python train.py --n_layer=8 --head_dim=64 --d_mlp=1728 --rope_base=7850.0 --bias="none" --decay_fraction=0.503 --final_lr_fraction=0.0
Each number is 50 + 15 x the weight over its row's rms, rounded and kept within 0 to 99. Layers, rows and columns count from 0. The size before them is the row's rms in percent of the matrix's.

# down: layer 3 MLP down (transposed), 1728x640, rms 0.0794, rows 796-812, columns 128-191
# gate: layer 3 MLP gate, 1728x640, rms 0.0681, rows 797-812, columns 128-191
# up: layer 3 MLP up, 1728x640, rms 0.0701, rows 797-812, columns 128-191
down796 099:29 85 43 58 48 41 59 36 44 38 82 54 50 65 59 62 39 18 46 68 39 37 43 53 31 16 17 41 70 36 67 40 33 21 64 67 48 32 44 64 69 48 23 51 37 63 74 27 77 53 62 37 11 61 28 46 59 47 65 82 60 65 56 47
gate797 092:53 48 62 66 38 34 53 23 29 51 84 59 58 58 71 47 64 55 74 81 43 48 67 42 40 33 28 80 64 54 30 41 42 29 51 44 66 42 44 37 24 78 60 46 61 48 65 59 45 63 42 61 69 43 37 75 36 46 49 71 48 65 54 41
up797 089:35 56 43 40 57 58 58 58 83 43 35 53 67 42 59 52 57 64 69 47 20 58 62 57 52 18 50 45 47 24 40 55 32 20 40 44 69 61 42 67 53 78 36 34 61 39 64 66 48 51 70 28 31 60 46 68 46 31 51 32 59 61 63 75
down797 091:67 70 32 61 31 48 39 39 55 34 59 30 57 44 53 65 27 50 47 60 58 46 76 46 76 70 57 43 39 57 43 35 36 46 54 27 37 54 42 70 44 42 51 51 49 69 51 55 31 20 50 41 83 48 50 66 54 64 55 51 56 66 36 27
gate798 102:56 52 55 38 40 74 71 64 53 54 39 48 46 24 45 50 67 69 60 40 63 42 49 44 53 44 61 53 52 32 65 58 59 68 51 50 65 75 68 46 50 27 51 33 74 61 68 54 46 71 46 48 62 94 53 39 30 43 64 78 55 35 37 50
up798 101:44 35 45 54 50 69 73 80 69 57 42 51 46 33 58 39 47 65 78 33 72 71 54 34 45 51 47 61 51 39 48 89 46 75 60 37 62 66 48 67 34 61 50 39 24 50 53 19 49 57 39 57 36 72 45 17 40 32 62 36 37 34 71 50
down798 099:15 31 34 61 61 51 11 07 81 71 59 30 60 09 32 73 60 50 51 33 40 64 42 26 37 18 56 55 62 29 65 47 54 52 42 53 24 51 67 57 48 61 52 28 21 77 20 45 45 46 59 49 67 55 58 77 57 34 59 42 56 53 33 62
gate799 099:61 62 64 65 21 66 71 53 49 41 48 35 43 61 56 60 41 54 58 80 42 70 67 63 56 56 64 48 51 53 53 55 84 54 72 50 50 48 37 57 56 98 40 54 52 43 50 28 54 54 09 43 52 73 55 56 48 71 43 30 63 60 55 31
up799 100:29 65 65 43 47 55 38 70 64 51 51 41 50 58 37 36 40 43 48 30 44 38 75 58 52 65 54 59 34 53 66 68 73 48 56 40 46 37 47 39 06 59 68 38 39 68 62 45 53 25 37 58 40 57 61 66 61 60 47 48 40 58 45 27
down799 095:51 61 49 34 68 55 19 63 66 26 55 57 54 52 24 35 37 51 50 41 39 55 33 50 46 68 54 36 54 43 53 72 25 46 50 41 62 43 60 28 48 40 61 37 40 43 44 71 14 50 42 52 30 44 57 62 25 44 33 62 68 44 56 49
gate800 099:39 21 74 53 42 25 70 36 60 46 30 51 60 54 42 47 35 60 52 33 41 57 48 53 47 35 60 35 37 51 42 50 45 29 45 18 27 21 36 63 17 49 53 74 60 36 41 35 65 63 73 43 46 10 23 72 35 56 72 59 42 93 37 41
up800 102:56 30 35 62 54 42 52 66 56 21 53 50 49 44 36 72 44 37 42 38 17 43 68 62 33 49 35 36 81 48 36 65 48 58 40 29 68 41 26 43 73 41 52 49 44 48 42 44 65 48 30 13 50 35 53 33 55 48 67 54 42 60 44 63
down800 102:41 60 56 53 46 12 45 35 47 34 47 59 63 56 47 63 23 45 55 34 47 62 56 49 33 52 62 52 68 46 61 30 65 18 41 64 68 67 71 45 68 34 44 51 65 69 27 44 40 19 34 49 59 42 33 21 63 51 44 31 42 55 48 62
gate801 092:48 53 63 16 60 71 95 20 68 28 58 50 30 50 52 57 68 35 49 45 38 55 59 35 42 40 35 58 53 43 45 47 63 49 59 47 72 58 46 54 65 55 70 36 47 22 35 58 47 33 43 41 77 30 41 62 60 25 70 38 49 55 20 48
up801 095:31 51 90 25 53 52 41 54 47 63 39 40 31 33 42 54 51 75 37 45 75 52 79 55 45 42 75 36 71 39 70 29 58 46 61 36 34 27 57 45 43 48 33 35 42 99 62 39 36 37 52 70 74 53 73 35 47 26 39 34 60 64 23 67
down801 096:38 70 62 55 42 33 54 50 31 59 53 69 50 31 36 68 77 57 33 30 61 41 73 15 60 25 54 30 81 43 64 37 52 23 45 34 33 42 59 09 53 31 79 63 59 23 47 49 53 33 42 59 45 47 40 64 45 44 55 60 47 65 37 57
gate802 098:41 51 37 64 68 60 46 78 59 52 66 39 54 62 41 50 77 45 41 44 63 62 68 68 51 74 18 65 44 32 87 42 34 46 34 68 55 54 81 43 41 52 53 51 44 39 62 48 44 53 66 48 37 42 29 42 66 32 56 36 47 44 31 18
up802 096:65 57 66 50 51 43 51 50 66 42 37 34 51 48 57 65 52 51 56 48 59 36 53 65 43 38 34 65 48 49 52 46 15 77 31 47 49 39 63 51 49 43 42 38 36 22 40 56 73 44 40 77 54 57 23 37 69 26 49 31 53 99 40 42
down802 101:52 40 55 54 59 59 69 55 49 83 44 30 40 37 33 74 38 55 57 53 61 36 62 52 42 60 66 43 55 57 85 21 59 50 25 68 50 41 47 78 54 57 73 46 31 38 64 22 66 49 69 59 38 40 44 77 25 73 77 57 41 38 08 45
gate803 088:49 72 76 27 61 37 39 62 94 54 40 62 11 32 52 43 24 53 47 25 40 56 37 52 78 65 57 72 47 25 51 47 55 33 54 54 43 71 58 52 56 55 38 65 49 46 38 77 46 37 36 48 78 70 84 65 34 32 57 50 42 60 54 72
up803 102:58 54 27 59 67 62 54 40 42 24 44 28 61 39 45 46 61 49 73 65 74 54 88 30 21 56 59 35 48 58 54 42 53 71 41 26 30 12 55 56 61 54 36 59 44 60 85 42 60 44 69 71 49 27 27 25 35 66 44 35 48 42 72 42
down803 085:30 36 42 39 69 49 52 69 46 64 45 50 56 68 41 70 43 46 39 39 43 64 53 47 54 44 57 54 55 63 70 56 58 43 50 63 63 40 39 50 71 46 50 55 37 35 47 30 71 44 59 34 59 63 43 55 62 43 41 57 51 44 41 55
gate804 103:33 36 56 35 53 43 61 44 33 50 28 45 52 21 73 31 57 55 41 40 47 40 71 42 70 49 51 36 59 68 70 55 67 67 40 51 38 34 41 48 60 11 53 50 67 39 17 65 31 37 39 52 48 60 47 56 05 80 76 78 70 28 72 55
up804 102:39 49 75 36 51 65 41 59 52 64 56 51 66 68 40 63 60 36 43 35 60 60 19 18 48 65 41 54 36 62 45 30 50 53 53 43 52 39 43 53 61 66 56 47 11 33 69 40 56 56 19 39 40 58 39 60 49 38 46 33 65 53 42 46
down804 103:36 61 72 59 57 48 49 54 37 69 61 74 56 54 66 46 59 39 62 53 81 42 61 38 50 50 41 81 49 53 51 47 41 53 31 89 55 56 82 66 63 61 57 74 60 40 74 43 47 59 36 25 69 63 63 76 70 57 51 57 35 62 43 56
gate805 100:35 39 36 54 67 33 25 49 41 52 38 35 26 45 26 45 55 60 63 66 57 51 56 65 69 66 51 86 53 61 63 80 43 55 55 73 52 37 72 68 66 43 39 62 52 54 76 51 63 57 28 66 32 48 70 38 45 43 63 48 61 47 41 47
up805 099:44 67 39 68 73 52 59 40 63 72 47 69 45 51 37 31 83 58 38 58 61 46 64 55 34 74 66 63 38 56 47 74 50 33 41 45 42 64 73 38 57 77 64 52 60 75 42 57 58 73 27 50 26 30 47 39 49 51 40 72 51 45 24 87
down805 101:37 00 46 35 78 28 43 42 65 68 62 53 32 41 45 35 88 57 30 52 58 62 51 67 31 76 46 68 46 76 43 48 52 63 35 73 57 22 47 55 57 35 54 54 63 62 49 56 65 65 41 44 31 32 56 29 46 59 34 62 66 51 41 68
gate806 095:19 58 17 40 28 70 40 51 46 57 59 41 36 03 53 39 60 37 28 55 61 68 78 55 32 61 43 78 37 11 42 74 46 45 17 24 49 51 77 63 37 46 28 60 55 30 57 48 47 44 59 27 34 74 26 35 46 38 47 32 36 37 42 61
up806 098:43 25 60 45 23 46 46 43 30 67 39 34 50 37 62 65 15 09 51 63 44 58 66 62 19 58 41 54 60 36 46 41 49 41 41 49 28 43 48 55 49 29 58 57 38 52 46 50 67 50 44 30 53 76 68 42 54 49 40 63 44 37 50 49
down806 097:31 53 54 30 56 41 66 62 61 50 63 46 08 41 41 46 54 53 25 41 58 68 46 74 57 42 40 50 59 68 33 72 50 55 53 54 56 60 42 85 55 39 54 67 23 31 66 58 53 55 64 63 24 45 36 51 67 49 57 56 55 47 40 53
gate807 102:52 51 30 84 54 47 46 54 57 45 66 75 55 73 58 41 52 73 31 39 44 55 31 45 78 61 40 56 70 56 41 33 45 53 37 17 50 65 39 59 58 49 39 22 37 46 55 32 46 49 68 48 65 57 29 53 37 42 04 41 69 69 59 56
up807 100:44 67 37 64 40 57 45 49 41 51 59 06 52 44 56 62 18 32 47 46 46 47 48 60 44 27 58 40 71 26 61 62 56 54 43 62 55 68 48 36 78 38 54 40 67 56 34 26 56 56 34 43 45 48 44 35 43 26 47 44 38 65 55 51
down807 098:53 52 55 54 55 65 62 69 68 51 58 19 65 36 27 61 56 56 44 40 56 30 44 37 53 56 46 56 50 22 62 54 43 80 60 44 40 33 42 53 81 33 44 43 70 45 44 60 28 41 71 42 50 67 43 89 03 68 48 42 68 75 75 51
gate808 096:37 53 42 53 55 53 44 40 69 73 39 41 55 44 49 43 56 61 51 72 63 46 36 64 57 84 53 52 37 36 40 54 26 57 54 54 58 65 43 43 35 49 42 66 60 48 28 16 58 48 51 24 58 54 48 26 49 60 62 36 58 85 47 51
up808 100:55 54 73 52 23 48 50 71 38 52 37 45 46 60 45 53 52 43 62 48 56 52 63 29 24 28 42 31 45 37 26 29 25 44 43 45 48 44 39 40 73 33 46 55 45 33 48 61 50 31 53 50 46 42 56 50 36 50 66 74 53 78 48 46
down808 098:76 36 48 61 20 29 38 78 35 46 54 16 27 67 88 63 54 41 53 47 51 52 79 39 44 67 47 72 41 72 29 34 44 42 51 39 31 62 50 38 56 61 40 68 78 57 63 28 45 65 68 43 49 55 56 51 48 60 49 35 56 18 30 59
gate809 094:75 20 54 50 75 83 45 89 26 38 50 65 50 49 39 50 18 33 32 43 65 56 43 51 40 65 56 40 67 53 29 40 43 65 43 74 68 57 62 63 57 49 50 41 50 61 41 58 54 32 37 71 35 49 39 52 76 50 63 19 35 42 48 44
up809 095:55 50 48 16 55 53 53 59 71 50 63 33 93 67 28 20 74 38 65 55 59 56 47 42 72 53 58 53 51 36 54 77 55 57 57 35 46 71 34 58 72 57 28 51 45 40 40 85 59 52 50 48 47 57 59 34 29 38 36 30 40 67 83 39
down809 095:57 31 55 57 71 64 56 49 59 49 39 47 66 70 29 32 40 47 65 67 49 61 29 51 43 40 59 69 46 40 44 60 35 39 91 48 68 45 40 53 47 50 42 65 52 50 55 57 48 29 83 41 36 66 47 34 50 64 35 37 29 52 62 50
gate810 099:32 67 54 42 65 61 35 53 47 27 18 51 59 53 45 42 36 61 20 30 58 54 47 76 55 92 46 50 13 65 44 55 30 39 65 56 30 31 71 42 42 41 57 44 71 33 56 90 66 47 27 48 48 49 66 85 23 39 43 55 46 43 40 38
up810 101:49 70 51 56 60 34 46 35 21 35 62 32 27 35 67 65 45 53 44 64 38 33 46 24 45 82 55 52 58 57 33 66 56 39 46 67 55 62 62 52 47 47 57 49 64 28 71 43 43 36 65 37 52 41 37 42 29 70 40 48 30 49 41 58
down810 103:59 81 51 72 43 54 19 54 52 30 56 60 59 44 47 52 56 42 30 73 50 36 41 32 64 38 56 27 47 49 51 30 37 69 51 37 44 46 53 50 56 52 53 52 56 71 52 80 49 66 61 42 48 45 78 37 51 33 50 47 22 62 63 21
gate811 100:71 34 40 33 69 59 56 75 50 85 11 49 50 59 54 56 51 61 45 32 55 48 57 32 51 49 60 79 59 77 59 51 46 45 47 44 47 43 46 53 58 41 57 35 68 16 72 61 47 44 32 58 34 12 66 30 46 49 45 30 45 53 58 46
up811 099:59 23 34 22 31 52 50 48 55 56 29 74 23 38 63 60 42 22 53 32 35 59 27 36 64 69 81 47 37 45 52 52 21 78 53 48 79 55 41 46 42 66 34 26 68 32 67 37 48 49 61 58 58 42 69 50 51 42 60 56 42 70 24 78
down811 102:49 54 00 48 47 55 38 35 30 60 41 62 47 64 48 61 56 06 70 31 45 42 39 18 41 73 20 48 45 56 42 30 30 64 80 37 73 57 34 55 45 64 50 39 24 68 39 90 22 58 40 42 47 30 75 60 58 52 73 35 49 40 35 65
gate812 114:61 49 35 38 40 44 57 37 56 64 52 54 54 35 36 72 56 70 41 70 74 64 65 37 52 42 52 45 39 39 55 50 55 18 36 72 32 61 36 65 59 67 37 77 42 52 65 54 43 52 48 74 61 55 47 76 36 75 60 80 71 46 70 28
up812 107:67 71 29 44 58 56 62 42 33 60 41 67 68 36 74 78 65 57 34 58 52 58 13 45 65 44 40 47 50 73 60 48 78 51 42 23 65 70 26 72 39 78 61 67 52 40 65 59 28 59 44 62 55 50 57 49 64 47 82 33 75 49 71 31
down812 108:22 52 47 35 33 63 77 30 60 58 60 52 53 47 63 70 32 51 58 72 74 59 43 64 54 42 79 64 38 62 53 48 53 59 24 41 43 70 23 61 61 61 55 53 32 71 75 72 47 47 54 52 47 49 66 48 28 70 49 58 44 46 59 47